Weights of a small transformer language model: width 512, no biases in attention or MLP.
Each number is 200 + 40 x the weight over its row's rms, rounded and kept within 0 to 999. Layers, rows and columns count from 0. The size before them is the row's rms in percent of the matrix's.

# layer 6 MLP gate, 704x512, rms 0.156, rows 236-344, columns 64-127
101,191,186,259,159,256,147,171,154,153,166,239,212,120,253,195,185,186,196,173,207,197,201,210,220,243,200,249,215,141,168,228,198,186,199,169,174,225,186,154,282,181,261,175,283,296,203,191,241,209,180,209,218,163,139,193,226,211,151,213,209,246,226,143,192
102,184,261,186,174,209,212,179,218,170,134,272,223,191,180,192,199,187,218,175,233,214,246,172,230,176,183,243,238,227,136,188,258,207,170,234,216,181,233,178,199,173,131,249,187,249,163,259,211,131,158,248,196,251,254,277,195,176,218,151,154,213,232,137,157
105,263,232,240,167,182,182,139,197,257,210,213,262,304,112,189,247,137,246,168,217,301,248,351,122,171,178,194,236,234,247,194,216,134,169,191,194,153,191,110,267,200,147,270,199,189,232,164,196,181,179,231,225,215,170,147,233,249,184,183,202,206,159,191,186
099,213,204,265,206,154,118,196,179,225,144,293,229,241,179,212,293,177,226,332,168,191,212,161,261,143,194,189,252,227,245,195,154,310,189,217,229,203,185,114,185,181,227,191,163,213,221,190,210,197,259,141,220,212,199,169,159,215,282,211,182,208,217,219,194
105,257,231,230,266,182,253,240,167,147,197,172,236,205,299,181,235,198,217,196,244,214,201,185,211,201,228,176,256,154,264,194,266,169,222,161,110,202,188,200,222,272,206,221,226,185,157,181,243,147,216,196,241,234,189,206,173,189,189,216,166,191,179,195,192
100,153,121,209,221,212,194,234,168,229,190,183,218,244,213,209,185,189,154,233,216,318,171,87,176,175,182,164,245,171,187,199,211,235,190,174,212,203,159,182,235,241,204,224,219,195,218,176,162,134,213,177,182,248,197,259,159,244,185,215,199,220,166,137,110
100,212,91,249,157,184,209,166,203,194,194,265,207,157,219,151,216,193,208,193,192,241,208,163,254,236,235,280,266,162,261,296,237,260,139,246,155,290,228,190,235,252,166,207,170,139,202,214,205,264,174,298,275,203,162,237,158,115,223,185,306,213,151,149,182
098,215,197,261,143,233,243,160,161,170,212,165,222,255,103,237,188,127,279,248,87,199,194,227,164,169,236,249,192,199,185,222,243,179,245,246,204,163,140,199,182,171,133,259,241,266,240,236,178,238,152,175,211,221,162,172,130,123,190,171,136,207,214,246,226
107,242,268,221,208,201,171,203,280,228,155,214,215,181,178,292,233,173,171,204,178,149,208,283,75,148,196,191,204,152,240,186,226,213,233,203,167,108,182,241,267,344,176,190,228,129,118,299,148,198,176,201,116,228,181,200,152,163,258,163,117,261,255,182,235
100,205,211,151,217,144,192,231,198,160,207,152,236,195,303,158,155,174,159,173,131,114,228,206,209,202,231,201,120,238,230,237,219,253,192,156,231,181,216,245,178,181,252,206,212,187,144,135,161,211,240,202,282,188,170,222,196,182,163,255,109,178,256,224,189
101,152,142,174,194,161,204,233,174,143,148,143,194,179,212,186,213,210,215,237,246,118,118,225,200,210,211,172,137,203,193,207,220,283,182,146,129,282,165,136,261,203,202,161,226,195,167,245,173,171,263,190,241,198,172,199,151,218,194,140,215,192,206,192,173
095,178,274,188,156,232,152,160,120,199,177,149,134,217,232,186,127,219,187,255,184,135,204,235,256,246,167,140,212,217,232,195,213,294,169,154,236,196,248,215,185,197,188,139,193,205,193,239,241,295,245,195,170,308,261,153,187,164,246,216,219,248,191,170,250
104,209,135,185,69,207,253,222,185,183,146,164,115,147,179,238,129,174,172,199,213,235,154,195,258,191,178,234,165,228,250,186,110,168,202,133,172,189,231,173,214,149,204,247,129,245,197,167,241,201,209,223,195,226,167,244,143,200,202,208,305,154,128,162,211
096,198,277,149,257,200,208,201,266,275,201,118,187,180,205,183,147,241,186,119,156,179,258,214,195,192,207,169,293,287,223,213,208,235,242,238,166,228,226,237,179,183,263,180,159,222,190,191,158,154,232,233,172,230,199,184,199,233,135,217,202,206,206,178,269
100,176,199,218,190,209,232,166,227,109,190,201,248,193,135,252,164,273,151,153,143,148,244,188,238,250,187,227,185,215,222,242,141,146,156,221,155,95,170,210,212,157,217,139,164,137,138,156,164,273,206,182,154,148,208,215,104,246,207,282,233,160,220,223,146
095,193,241,245,239,197,190,218,184,258,189,191,138,279,195,212,134,200,206,223,182,177,191,207,233,210,152,125,197,169,176,206,213,183,245,210,166,117,155,227,184,233,178,215,215,246,217,170,196,216,190,204,231,241,201,154,226,206,135,263,190,166,195,153,210
100,187,216,202,164,261,222,179,167,227,255,174,244,214,252,177,200,203,185,210,110,138,164,223,210,167,173,118,216,145,231,109,247,237,164,199,161,209,204,180,211,166,253,170,177,162,237,174,256,210,147,219,180,154,171,192,225,134,148,188,223,234,251,220,196
100,177,146,224,229,259,208,232,247,191,221,231,231,246,264,223,193,146,204,236,215,188,147,173,172,145,244,245,186,183,241,250,205,199,190,161,163,245,186,197,197,202,224,154,214,181,262,195,246,160,153,178,189,137,167,182,231,179,198,185,127,261,251,230,128
096,179,152,180,156,175,182,226,124,179,166,179,260,298,199,140,177,165,246,198,213,223,242,190,178,126,171,215,159,190,184,162,264,189,226,263,188,111,203,214,180,163,170,239,182,227,143,271,203,207,269,237,186,121,167,192,155,254,221,174,148,139,208,228,240
099,238,199,215,218,178,197,275,199,199,232,188,293,153,216,240,261,247,229,260,251,200,164,162,185,238,243,163,126,212,231,120,188,222,255,196,192,240,202,193,233,197,160,259,304,234,165,227,166,156,200,175,267,157,231,224,246,225,203,174,145,154,206,115,179
104,132,185,210,258,268,254,186,196,243,187,209,192,115,165,213,218,220,213,273,286,244,187,233,158,197,214,184,213,256,208,190,152,221,323,186,191,226,225,272,169,187,149,187,117,261,215,273,225,194,166,184,192,130,225,246,181,238,220,155,227,210,197,186,187
103,210,159,161,133,227,184,202,257,211,210,257,245,209,210,179,244,202,211,213,177,146,170,216,203,228,231,203,167,173,179,198,247,215,248,150,106,183,168,201,212,239,177,225,251,240,140,243,176,131,173,130,130,172,216,153,179,223,185,187,199,207,257,204,171
101,175,206,234,220,221,268,204,173,174,159,162,139,66,238,173,189,146,135,203,206,162,252,193,190,188,233,207,229,116,225,138,172,153,191,231,191,109,199,225,187,241,129,275,253,263,201,207,153,252,273,228,283,220,187,225,157,239,219,186,328,232,177,153,217
096,207,250,207,149,187,191,159,165,213,156,232,247,172,185,164,172,244,190,152,214,293,178,152,173,212,189,232,88,306,183,183,149,165,223,203,101,216,203,284,184,187,275,232,85,205,208,230,203,214,183,178,177,150,198,190,213,249,183,207,260,267,131,157,221
096,223,223,221,241,215,271,174,174,203,156,215,173,190,198,249,135,166,155,181,268,175,297,155,197,186,196,201,166,171,176,207,263,167,141,240,236,234,184,133,251,228,234,191,178,229,206,232,213,204,138,191,149,224,268,182,248,213,192,153,162,273,257,119,166
098,285,223,161,280,202,215,252,222,116,244,310,274,216,229,273,221,178,180,216,216,250,219,140,160,173,188,192,201,150,134,162,207,215,162,191,177,75,142,222,232,161,199,176,200,159,188,210,245,202,241,176,200,175,249,157,203,217,210,221,281,236,188,271,252
096,278,227,253,169,272,161,202,269,190,241,261,200,217,209,259,211,207,104,259,180,159,147,291,211,219,135,196,227,229,216,200,218,266,144,280,197,214,207,264,243,154,206,212,257,200,218,217,216,185,308,182,170,188,199,162,191,174,132,269,166,235,140,166,231
100,222,181,201,186,229,183,240,220,254,135,141,180,220,202,254,215,195,251,231,187,138,154,194,210,186,210,275,162,198,163,270,161,247,171,179,199,250,152,213,165,229,187,205,237,186,244,157,237,247,205,227,234,237,180,187,162,244,197,211,209,264,220,157,234
101,208,244,136,225,149,255,197,193,279,233,249,191,204,175,239,164,163,289,179,209,186,148,219,160,262,265,216,238,246,184,186,189,160,211,215,173,188,226,148,238,201,148,201,122,254,261,280,185,219,275,119,147,196,233,260,205,177,225,163,201,190,238,227,301
098,198,143,195,241,275,213,173,210,262,245,310,213,223,244,185,161,184,181,257,212,239,210,193,226,253,199,283,230,215,196,218,235,224,208,131,239,286,165,201,141,181,146,205,193,158,231,187,238,276,222,193,166,248,200,189,206,220,224,168,159,262,200,206,206
103,150,202,286,226,270,170,179,224,257,165,198,251,218,207,184,192,202,260,170,236,190,183,176,161,241,251,165,254,142,166,266,224,194,201,236,207,221,211,215,218,197,227,180,242,194,246,157,165,192,174,123,180,187,244,146,222,219,222,284,198,255,177,168,103
093,138,140,230,123,186,243,237,212,193,217,140,114,147,239,168,215,244,164,250,214,174,160,211,183,168,122,166,283,223,179,248,213,188,103,183,234,210,238,142,241,253,90,172,197,179,210,304,196,141,204,139,193,185,198,217,204,192,153,229,176,138,247,182,252
099,140,238,194,198,249,232,234,253,218,124,146,192,159,217,246,164,223,231,245,187,182,219,187,177,208,191,147,200,118,204,189,217,208,214,243,200,246,203,178,191,185,254,195,230,218,203,207,198,251,176,209,222,146,166,158,176,197,256,187,154,220,199,225,243
090,182,131,266,192,215,165,239,178,291,180,163,297,211,219,237,300,172,163,227,208,184,199,174,185,229,226,249,250,279,185,201,175,175,183,251,178,242,199,252,233,240,260,184,261,130,184,194,191,196,191,237,189,115,183,250,184,140,192,232,171,249,234,217,178
102,231,158,103,161,131,141,186,206,231,220,211,193,177,233,262,158,164,209,280,180,217,206,181,201,183,199,221,212,184,197,175,148,254,202,232,101,250,260,143,248,206,200,245,191,320,185,219,177,192,190,210,207,137,125,213,177,258,237,203,210,235,204,201,216
095,244,190,249,204,200,292,227,135,212,196,180,247,187,261,209,251,129,163,183,141,212,207,139,180,160,184,202,171,240,259,277,132,208,189,129,285,210,160,139,253,213,195,249,236,259,205,198,204,208,167,247,127,224,272,225,151,204,181,233,227,197,220,163,242
099,146,235,187,185,293,281,283,204,208,176,168,218,186,241,191,103,125,170,205,251,227,235,211,197,224,284,242,110,248,241,146,167,243,229,263,254,233,252,149,159,214,176,179,144,233,187,210,183,161,178,200,239,221,190,177,181,179,202,249,200,151,200,230,206
103,188,243,203,194,211,160,204,216,228,228,214,183,264,207,175,202,159,125,147,238,219,210,181,178,181,134,221,221,194,246,142,145,165,186,231,205,183,231,274,210,120,192,131,230,272,222,109,226,229,166,192,156,267,159,184,172,178,210,216,187,234,214,135,239
101,296,177,220,241,121,259,208,250,95,200,163,208,229,187,199,197,156,239,182,203,208,160,164,158,150,198,197,216,209,224,187,176,253,202,171,223,175,211,141,205,175,142,262,202,214,187,196,172,180,199,235,235,204,193,208,162,228,199,130,187,177,184,198,181
099,219,202,167,273,156,220,176,174,151,283,262,234,187,179,168,114,245,202,160,266,207,186,166,244,202,185,227,218,149,201,155,200,279,280,206,170,111,138,209,178,224,162,190,202,159,176,130,249,195,176,243,154,286,197,151,219,210,214,243,193,165,237,184,172
097,210,233,181,181,227,219,127,239,235,210,233,220,207,220,188,181,225,240,224,153,207,184,240,181,245,230,138,194,272,220,195,165,218,137,179,191,244,237,228,237,118,193,205,178,226,228,204,243,274,167,210,164,254,246,163,283,166,224,200,137,205,206,212,145
101,158,237,213,265,177,219,200,212,124,194,127,171,204,146,194,198,230,226,212,193,238,170,167,200,254,243,268,232,235,162,209,174,202,149,255,183,183,262,249,212,151,120,179,214,247,155,310,217,234,134,257,293,157,197,157,163,210,204,160,178,172,239,134,173
107,230,198,142,258,149,234,210,225,222,181,219,224,243,233,201,262,213,170,115,287,225,162,218,137,151,217,161,177,189,155,208,157,250,199,228,164,193,182,217,172,236,139,233,202,152,239,201,186,195,242,172,272,197,219,239,229,252,221,209,307,194,169,172,196
095,130,213,199,277,227,144,226,246,184,203,204,246,188,147,205,215,224,234,185,217,256,134,228,84,204,189,218,225,214,246,231,206,227,206,266,168,253,149,197,188,161,230,197,184,173,297,274,166,169,261,205,253,118,184,200,151,158,256,181,270,150,139,206,226
090,200,184,226,184,191,236,167,243,218,228,161,196,153,216,227,238,161,202,256,162,193,209,211,147,241,219,224,228,186,175,185,228,189,233,195,99,156,223,225,220,189,111,163,235,206,202,185,189,144,202,114,130,241,193,180,221,162,216,208,187,200,199,157,212
101,192,243,231,205,160,173,229,176,224,212,238,249,236,236,210,216,177,146,245,177,206,230,261,181,220,146,199,218,216,226,224,252,145,159,244,232,215,214,225,151,168,143,220,206,168,173,196,169,201,243,231,206,194,146,122,174,190,249,204,192,187,280,245,249
094,120,102,198,190,183,170,158,192,163,208,202,195,295,196,205,191,172,186,217,203,225,206,166,154,236,230,194,193,278,214,181,160,151,211,205,219,207,187,198,194,153,158,188,202,158,240,257,193,202,215,210,233,166,272,266,167,194,187,222,235,192,169,172,243
101,151,181,260,244,186,191,199,211,162,223,178,205,160,96,238,240,191,149,121,201,235,173,174,200,182,192,153,266,201,136,273,215,247,189,156,193,252,190,230,230,227,261,208,195,129,168,224,254,204,283,227,229,164,209,199,245,210,173,225,200,173,176,194,158
102,172,189,214,153,213,242,193,286,139,183,183,252,209,239,179,202,133,175,196,241,249,169,174,195,230,153,137,198,162,179,211,229,266,217,160,226,174,188,132,220,176,242,196,225,224,184,300,61,260,150,222,173,169,186,216,226,207,185,226,159,181,205,243,149
099,185,216,149,219,219,162,233,253,204,172,135,241,191,252,147,158,194,198,189,168,141,222,175,213,228,187,228,222,143,163,218,229,239,216,192,245,260,189,193,158,212,187,188,238,219,180,238,211,131,149,222,147,197,190,249,202,233,163,159,171,320,165,257,252
099,127,192,163,211,152,125,207,228,205,230,161,200,213,176,285,231,267,246,218,179,240,134,183,200,252,146,195,159,148,189,196,216,152,209,253,234,210,216,183,274,241,194,153,236,167,194,195,195,141,212,209,216,218,148,149,236,230,213,229,184,233,256,177,230
107,165,171,142,231,185,230,167,172,172,238,204,166,126,242,217,291,130,202,229,201,177,183,188,200,192,221,244,119,106,186,197,199,205,216,255,235,242,181,185,112,182,189,165,243,247,216,242,259,216,170,202,176,191,196,211,117,153,181,203,194,246,148,174,243
102,289,194,207,288,167,227,192,218,191,144,140,257,170,199,196,276,192,188,228,217,231,242,146,228,206,220,188,221,260,215,228,227,133,198,154,187,124,187,193,161,183,139,180,227,241,203,218,208,177,208,178,119,226,221,243,159,182,262,101,68,169,188,233,208
100,206,240,173,160,187,197,265,244,230,193,194,180,158,241,187,173,223,243,217,187,169,153,241,173,210,209,207,172,261,173,153,243,180,197,168,214,228,191,218,186,203,129,293,199,193,219,230,208,264,226,219,213,178,170,127,125,226,167,257,188,149,207,242,197
096,161,180,229,190,212,180,196,159,208,240,192,224,224,229,202,236,187,230,145,245,147,220,249,200,204,217,190,250,125,214,177,150,207,277,231,156,107,217,261,185,212,161,281,189,166,248,206,172,184,160,222,167,238,160,160,214,125,195,249,184,199,232,151,169
095,131,193,185,180,211,181,185,224,254,254,171,247,236,233,252,275,153,186,244,228,212,159,201,178,223,228,205,243,184,197,171,266,235,163,250,196,266,206,165,219,211,258,223,226,130,181,201,223,169,224,200,207,257,172,215,222,274,153,193,174,207,216,148,144
101,171,234,132,261,232,244,178,272,219,166,193,242,179,177,261,213,195,187,267,260,188,206,216,239,219,215,167,238,204,239,161,219,182,153,199,151,207,209,174,145,172,157,190,285,227,220,182,201,207,163,285,225,180,115,131,201,186,192,191,77,152,248,175,163
099,202,203,149,253,248,230,213,175,226,245,214,131,186,191,217,204,224,260,230,194,208,187,158,171,145,160,230,231,247,125,209,218,240,207,174,181,206,226,187,154,205,239,215,132,281,236,187,185,244,236,189,186,177,183,232,167,204,174,191,206,231,212,187,255
103,241,249,218,215,220,173,233,146,179,270,272,262,199,186,191,206,257,225,244,245,130,152,249,153,186,148,206,154,164,208,206,188,176,194,225,174,172,206,249,186,117,232,261,168,169,269,215,171,210,166,281,172,199,208,220,155,235,231,154,206,231,174,151,183
096,196,269,199,167,160,225,192,257,206,272,200,231,170,143,193,206,201,240,182,194,252,123,151,147,247,155,211,150,120,127,224,243,198,229,269,249,177,133,155,250,168,113,172,232,188,267,187,268,235,237,164,204,283,224,212,241,161,188,114,126,186,174,144,221
102,209,126,229,169,154,219,193,192,274,209,192,246,177,235,155,236,163,156,143,176,149,135,250,196,195,145,173,213,260,219,205,204,201,176,210,185,230,190,142,216,200,266,226,202,241,178,166,216,285,100,198,207,202,217,218,202,194,144,151,188,192,217,239,203
098,210,207,182,193,186,208,204,224,249,202,193,205,229,212,252,267,227,229,228,228,184,193,193,202,134,174,158,214,186,204,234,210,203,168,171,241,137,235,168,105,213,229,240,191,208,161,225,125,152,217,273,185,193,206,147,222,179,193,220,165,243,192,176,198
104,152,253,173,196,145,222,203,240,155,165,188,280,237,255,173,179,185,293,193,164,143,214,191,289,196,145,193,208,192,215,186,187,128,159,219,150,200,171,227,181,179,138,224,176,216,201,164,206,185,261,199,225,229,222,237,230,224,263,159,245,220,201,130,189
097,136,210,234,183,262,156,220,270,251,161,147,214,193,258,181,194,171,208,187,138,254,282,181,223,223,200,139,229,138,251,197,188,133,201,243,188,266,255,175,187,159,232,184,339,246,203,178,143,191,172,242,203,188,151,240,223,222,223,148,190,263,267,219,203
092,204,222,211,209,206,152,213,197,190,193,195,210,189,204,156,225,200,203,223,117,166,179,204,186,201,203,183,253,227,158,126,196,129,221,158,200,139,176,189,209,225,261,176,219,221,178,244,236,165,180,192,194,192,143,190,224,249,208,228,278,168,229,247,233
103,186,250,182,160,169,218,225,197,211,223,155,141,233,163,274,248,140,200,190,275,192,234,194,241,268,152,145,169,178,158,160,124,172,232,211,194,218,198,284,232,234,229,263,196,232,254,110,231,195,202,255,239,193,207,235,140,181,150,183,219,161,232,172,211
099,163,190,248,210,207,215,234,142,230,228,192,169,232,133,190,225,163,211,222,204,139,193,191,173,164,227,275,189,200,201,245,213,326,119,169,187,207,249,123,204,212,284,182,174,141,155,206,150,175,251,227,212,182,175,176,246,177,257,167,151,205,193,194,257
099,190,237,262,212,171,295,143,267,217,240,191,266,225,217,193,164,152,229,181,217,213,287,250,228,235,160,135,177,210,81,210,131,173,204,195,275,216,164,199,162,225,219,205,151,216,208,202,194,187,153,237,270,221,204,164,177,206,189,94,199,204,206,170,194
100,183,164,216,195,175,251,184,172,181,227,203,180,256,147,201,202,187,245,176,217,211,215,166,177,223,189,243,186,223,251,89,163,201,198,244,146,254,218,118,176,189,164,179,251,145,141,201,181,264,227,183,168,201,169,266,142,212,185,223,180,185,144,294,212
110,220,238,176,195,177,229,251,150,180,121,210,218,201,180,206,226,210,202,177,177,219,177,218,192,194,184,249,196,234,235,177,165,209,215,161,219,243,164,186,170,158,227,147,182,244,220,204,252,234,187,133,71,165,237,252,71,213,137,175,267,227,174,200,199
092,211,192,276,231,194,196,257,139,188,185,149,253,221,160,132,136,221,167,168,193,258,144,186,256,234,226,172,202,226,224,204,187,181,228,137,205,284,192,143,246,290,242,178,158,158,231,195,167,155,174,203,193,185,249,208,212,210,141,261,183,189,240,235,233
102,191,236,215,290,213,142,281,157,201,219,254,216,200,215,152,204,176,254,167,233,238,144,172,276,232,308,161,133,241,192,214,197,147,291,157,226,191,179,92,225,230,153,224,192,225,232,196,166,151,137,241,181,179,133,181,186,182,200,194,250,234,175,211,200
091,182,208,164,203,217,173,244,239,179,173,185,169,239,237,261,153,148,133,220,309,183,249,155,210,210,250,149,259,196,125,224,130,207,170,162,205,133,211,223,227,253,213,163,201,284,253,255,190,198,185,213,185,235,236,155,176,195,212,244,189,207,174,191,128
099,167,207,239,181,142,216,228,144,115,171,236,146,192,138,171,224,162,217,231,229,194,225,195,174,199,270,160,196,157,176,283,159,293,272,219,188,199,223,144,229,192,237,227,173,248,219,201,123,182,206,212,257,152,169,153,180,220,208,139,194,209,172,214,186
101,222,232,275,174,225,166,234,218,206,178,232,151,171,138,188,252,247,229,241,208,180,246,253,210,260,208,119,147,126,220,135,177,178,201,210,174,211,215,205,266,144,189,173,280,172,202,206,176,219,229,203,251,225,143,221,259,230,231,157,236,134,250,185,237
099,204,159,219,143,226,203,248,187,261,150,197,240,202,208,164,223,189,208,157,202,218,189,262,170,249,198,168,198,236,217,185,158,277,199,212,146,180,201,205,239,171,251,178,177,204,177,185,274,276,150,265,234,169,246,221,191,263,90,209,247,223,145,215,205
100,239,221,172,245,144,129,184,127,127,194,135,139,211,175,187,226,172,153,228,220,226,235,174,228,225,224,161,228,182,211,162,282,188,140,209,213,187,152,173,224,260,166,128,203,251,229,229,195,192,210,210,227,198,239,214,212,191,234,207,173,212,201,157,221
099,175,176,235,216,153,263,258,235,149,189,218,219,223,231,228,218,281,213,129,293,186,150,130,166,269,139,230,237,221,222,198,148,222,225,209,168,180,294,212,219,107,197,225,133,153,168,173,163,184,211,242,211,247,214,176,216,191,233,213,165,191,146,148,219
103,233,176,289,194,108,202,168,246,176,187,161,255,189,248,162,319,213,177,230,151,205,287,237,181,250,186,190,265,181,161,176,223,158,168,142,184,183,132,217,182,129,203,120,190,118,171,204,238,203,98,147,196,238,295,189,248,167,234,219,220,160,194,180,199
099,203,231,226,275,250,196,236,113,296,179,174,195,185,268,283,161,235,242,158,156,239,211,156,264,231,248,165,206,160,148,243,245,175,189,205,201,167,162,182,234,188,172,229,191,299,224,165,263,200,191,188,243,105,220,176,172,152,149,203,198,274,183,170,167
102,205,246,205,261,189,255,181,238,221,225,248,174,142,230,214,225,206,202,252,133,145,207,229,239,218,217,124,220,156,171,205,162,211,191,230,213,108,223,147,206,197,164,198,218,191,196,166,211,223,261,152,211,186,202,225,217,182,189,133,162,182,181,191,203
098,80,116,148,177,241,255,188,205,253,238,238,169,211,244,151,221,238,139,259,182,169,182,158,183,225,165,179,186,177,205,163,188,239,220,185,188,232,167,165,250,155,192,105,200,186,229,147,190,221,227,231,156,181,173,179,169,203,216,148,216,205,177,220,235
097,203,239,214,130,164,194,240,218,218,251,183,179,241,216,173,243,174,218,251,232,180,234,143,162,195,250,218,130,265,194,276,243,266,245,239,199,181,273,125,194,205,244,185,201,174,238,215,121,203,190,213,204,239,233,181,116,247,186,220,180,239,265,204,165
101,211,199,212,190,203,216,208,193,201,186,122,234,207,194,202,224,239,226,135,210,180,103,219,180,235,235,138,212,160,256,198,235,228,174,229,149,193,169,218,204,213,208,180,184,223,168,216,241,183,203,273,207,235,188,198,181,190,160,163,231,153,197,170,249
117,228,188,205,225,295,286,174,194,188,265,220,180,226,145,172,230,163,262,125,220,214,172,220,187,210,204,174,215,185,246,283,103,186,176,180,245,210,205,224,233,154,256,232,180,230,120,163,173,199,202,106,151,230,171,206,225,151,108,214,215,239,219,184,195
104,253,239,171,190,227,207,190,199,154,230,109,121,187,191,200,154,216,202,158,138,267,211,108,127,133,117,250,184,154,184,178,168,155,186,225,215,180,142,231,206,199,143,163,180,217,192,214,253,189,171,213,164,191,232,178,184,286,169,259,245,160,171,247,175
095,142,180,282,186,205,227,127,210,187,269,191,219,228,176,205,233,204,189,113,253,213,184,214,285,238,170,163,275,192,165,128,233,154,244,237,125,142,205,238,173,267,183,207,227,189,238,234,267,207,146,227,266,181,198,163,215,229,134,248,191,235,132,185,177
101,229,250,236,266,216,249,206,157,96,163,211,229,134,192,236,217,160,276,202,251,217,224,212,199,218,221,206,171,155,253,196,195,149,187,122,208,203,149,271,164,270,194,136,165,149,248,217,171,250,268,221,197,167,161,182,234,170,176,284,158,186,129,237,241
093,198,203,247,260,255,230,209,262,249,221,170,245,162,167,203,215,220,227,159,198,192,229,203,206,136,133,208,190,213,197,196,220,204,213,191,215,162,177,253,117,145,183,213,201,238,197,95,172,196,202,166,198,149,146,240,177,192,90,181,209,231,195,215,191
099,208,181,159,150,238,174,194,250,228,199,176,258,207,161,127,146,257,205,265,173,267,215,265,226,249,139,258,175,199,246,217,175,191,177,207,178,238,285,254,195,231,126,240,203,159,210,216,275,189,199,204,214,272,169,164,203,204,243,116,195,129,200,154,238
105,172,163,260,199,231,222,111,141,153,216,160,111,177,305,241,179,248,228,181,226,194,244,205,172,204,191,261,205,229,225,117,231,227,236,208,166,206,237,267,142,177,189,213,237,233,213,163,232,222,196,185,255,90,246,189,125,203,156,219,262,181,184,158,257
106,184,174,202,193,202,207,191,154,157,206,173,176,185,168,253,253,208,258,186,253,206,226,205,205,151,238,183,158,215,166,218,259,293,174,156,222,202,182,295,196,167,167,284,146,210,209,277,105,224,222,283,182,203,152,225,130,201,199,248,206,141,224,184,213
116,237,157,219,158,234,256,185,146,287,204,216,186,188,181,192,250,92,180,215,147,154,209,221,128,211,219,205,245,230,212,185,215,276,341,232,199,187,168,171,153,128,171,166,222,138,185,216,193,209,204,226,182,164,220,167,255,255,150,238,171,133,222,173,252
099,210,235,222,195,202,236,228,159,182,178,177,225,273,177,198,239,228,231,237,153,224,197,214,154,143,247,169,169,210,182,165,270,201,279,213,277,192,290,215,249,217,249,193,153,155,190,248,209,199,213,266,293,202,246,239,217,183,174,194,168,143,164,221,245
096,252,183,210,245,188,169,218,113,176,200,234,250,138,188,221,117,258,223,197,167,192,164,226,162,102,265,189,245,191,249,186,158,215,130,178,123,290,198,280,144,156,228,258,167,112,189,192,152,217,216,200,224,212,234,91,193,152,165,203,206,282,237,250,176
102,255,175,197,171,156,201,216,187,153,291,208,220,231,249,231,144,127,105,181,225,122,142,171,270,162,240,228,134,203,138,136,239,209,174,232,178,210,87,205,248,203,221,211,166,203,278,218,113,220,216,194,110,138,191,100,122,211,262,80,188,218,131,151,204
100,177,297,186,176,203,207,268,144,225,239,124,246,177,206,217,210,209,235,249,253,175,200,201,255,185,67,197,179,176,135,230,208,142,239,210,167,127,198,194,217,218,214,228,194,170,239,119,177,210,153,271,224,188,192,174,270,182,226,216,143,237,129,157,256
103,223,141,135,214,175,210,205,150,237,188,287,137,179,189,286,255,117,195,177,164,224,197,204,194,180,138,172,195,136,226,168,225,154,254,250,135,246,239,253,106,139,215,151,179,211,292,196,213,206,151,276,187,172,193,124,169,170,268,122,98,231,176,214,175
100,177,228,291,247,144,169,232,150,192,214,270,230,184,185,238,207,131,185,140,152,263,239,210,208,191,182,238,104,170,203,184,180,237,189,146,193,218,216,179,184,170,127,229,208,193,185,131,196,291,263,237,62,182,155,189,236,126,204,176,209,212,241,174,196
106,147,281,232,184,218,299,153,209,238,120,188,197,207,197,169,309,204,221,212,177,193,237,106,164,239,196,154,187,238,140,182,212,177,182,184,248,150,155,175,191,227,199,219,171,273,269,145,131,203,168,154,146,196,223,197,145,151,152,181,290,163,145,253,179
101,239,208,196,241,227,209,240,221,178,149,233,254,185,152,200,184,168,210,205,239,185,175,199,191,229,308,214,181,150,166,263,224,170,199,196,204,276,234,205,222,190,281,202,228,174,237,237,208,155,283,268,128,253,145,177,136,210,176,114,215,227,180,170,234
094,177,192,193,162,241,198,203,140,255,146,160,183,224,203,183,261,192,137,211,184,156,194,216,199,188,263,200,193,285,215,175,173,185,191,168,160,256,173,182,150,161,191,167,185,198,185,213,172,234,208,198,205,185,145,167,189,219,178,248,215,174,212,236,98
100,106,169,264,212,237,212,213,200,188,167,157,237,190,220,128,163,171,215,147,130,249,207,190,249,176,216,178,161,161,145,205,273,161,128,227,165,215,223,223,186,222,196,177,268,152,228,223,227,290,170,173,247,251,153,161,136,187,130,187,210,281,195,197,193
094,207,215,225,232,233,193,219,204,233,189,197,227,189,174,163,159,233,264,204,221,143,208,227,147,224,218,168,219,250,171,231,263,176,214,176,210,238,169,165,275,139,170,179,210,269,210,161,187,178,184,228,277,165,230,203,189,249,204,251,195,133,273,220,225
112,137,248,161,209,194,179,199,240,168,127,233,201,192,236,229,166,203,198,285,185,190,223,212,188,180,187,179,222,181,209,169,172,190,262,242,135,188,196,156,145,122,275,189,211,187,189,166,183,182,205,161,143,213,251,157,294,148,176,154,251,201,179,250,281
095,237,146,257,207,217,249,155,245,159,179,139,246,246,152,212,219,263,156,175,221,221,147,183,219,211,188,214,173,237,246,190,201,160,177,167,169,296,192,143,153,207,231,240,197,208,261,197,140,154,181,219,200,235,212,176,204,193,127,161,233,237,303,265,205
099,205,233,218,170,294,154,182,156,189,151,196,274,179,275,216,238,209,159,261,256,172,195,249,162,256,130,227,166,174,246,213,261,195,141,214,145,186,239,164,242,259,163,211,188,191,166,219,192,230,200,186,226,191,214,126,154,203,170,153,203,272,211,239,213
106,157,235,200,227,221,190,228,211,161,208,212,210,223,173,164,224,205,197,276,243,182,285,222,164,244,234,258,204,168,151,140,120,178,175,153,233,176,75,158,277,205,181,116,158,180,157,213,241,185,305,253,137,237,156,236,196,238,205,252,258,189,200,247,272
104,188,230,163,172,275,209,201,167,226,187,166,185,264,196,217,284,242,276,161,242,229,224,170,188,131,216,168,210,179,219,195,268,218,183,151,246,258,162,217,218,161,214,244,250,220,203,228,149,176,131,130,280,199,296,208,158,235,122,208,221,225,158,191,215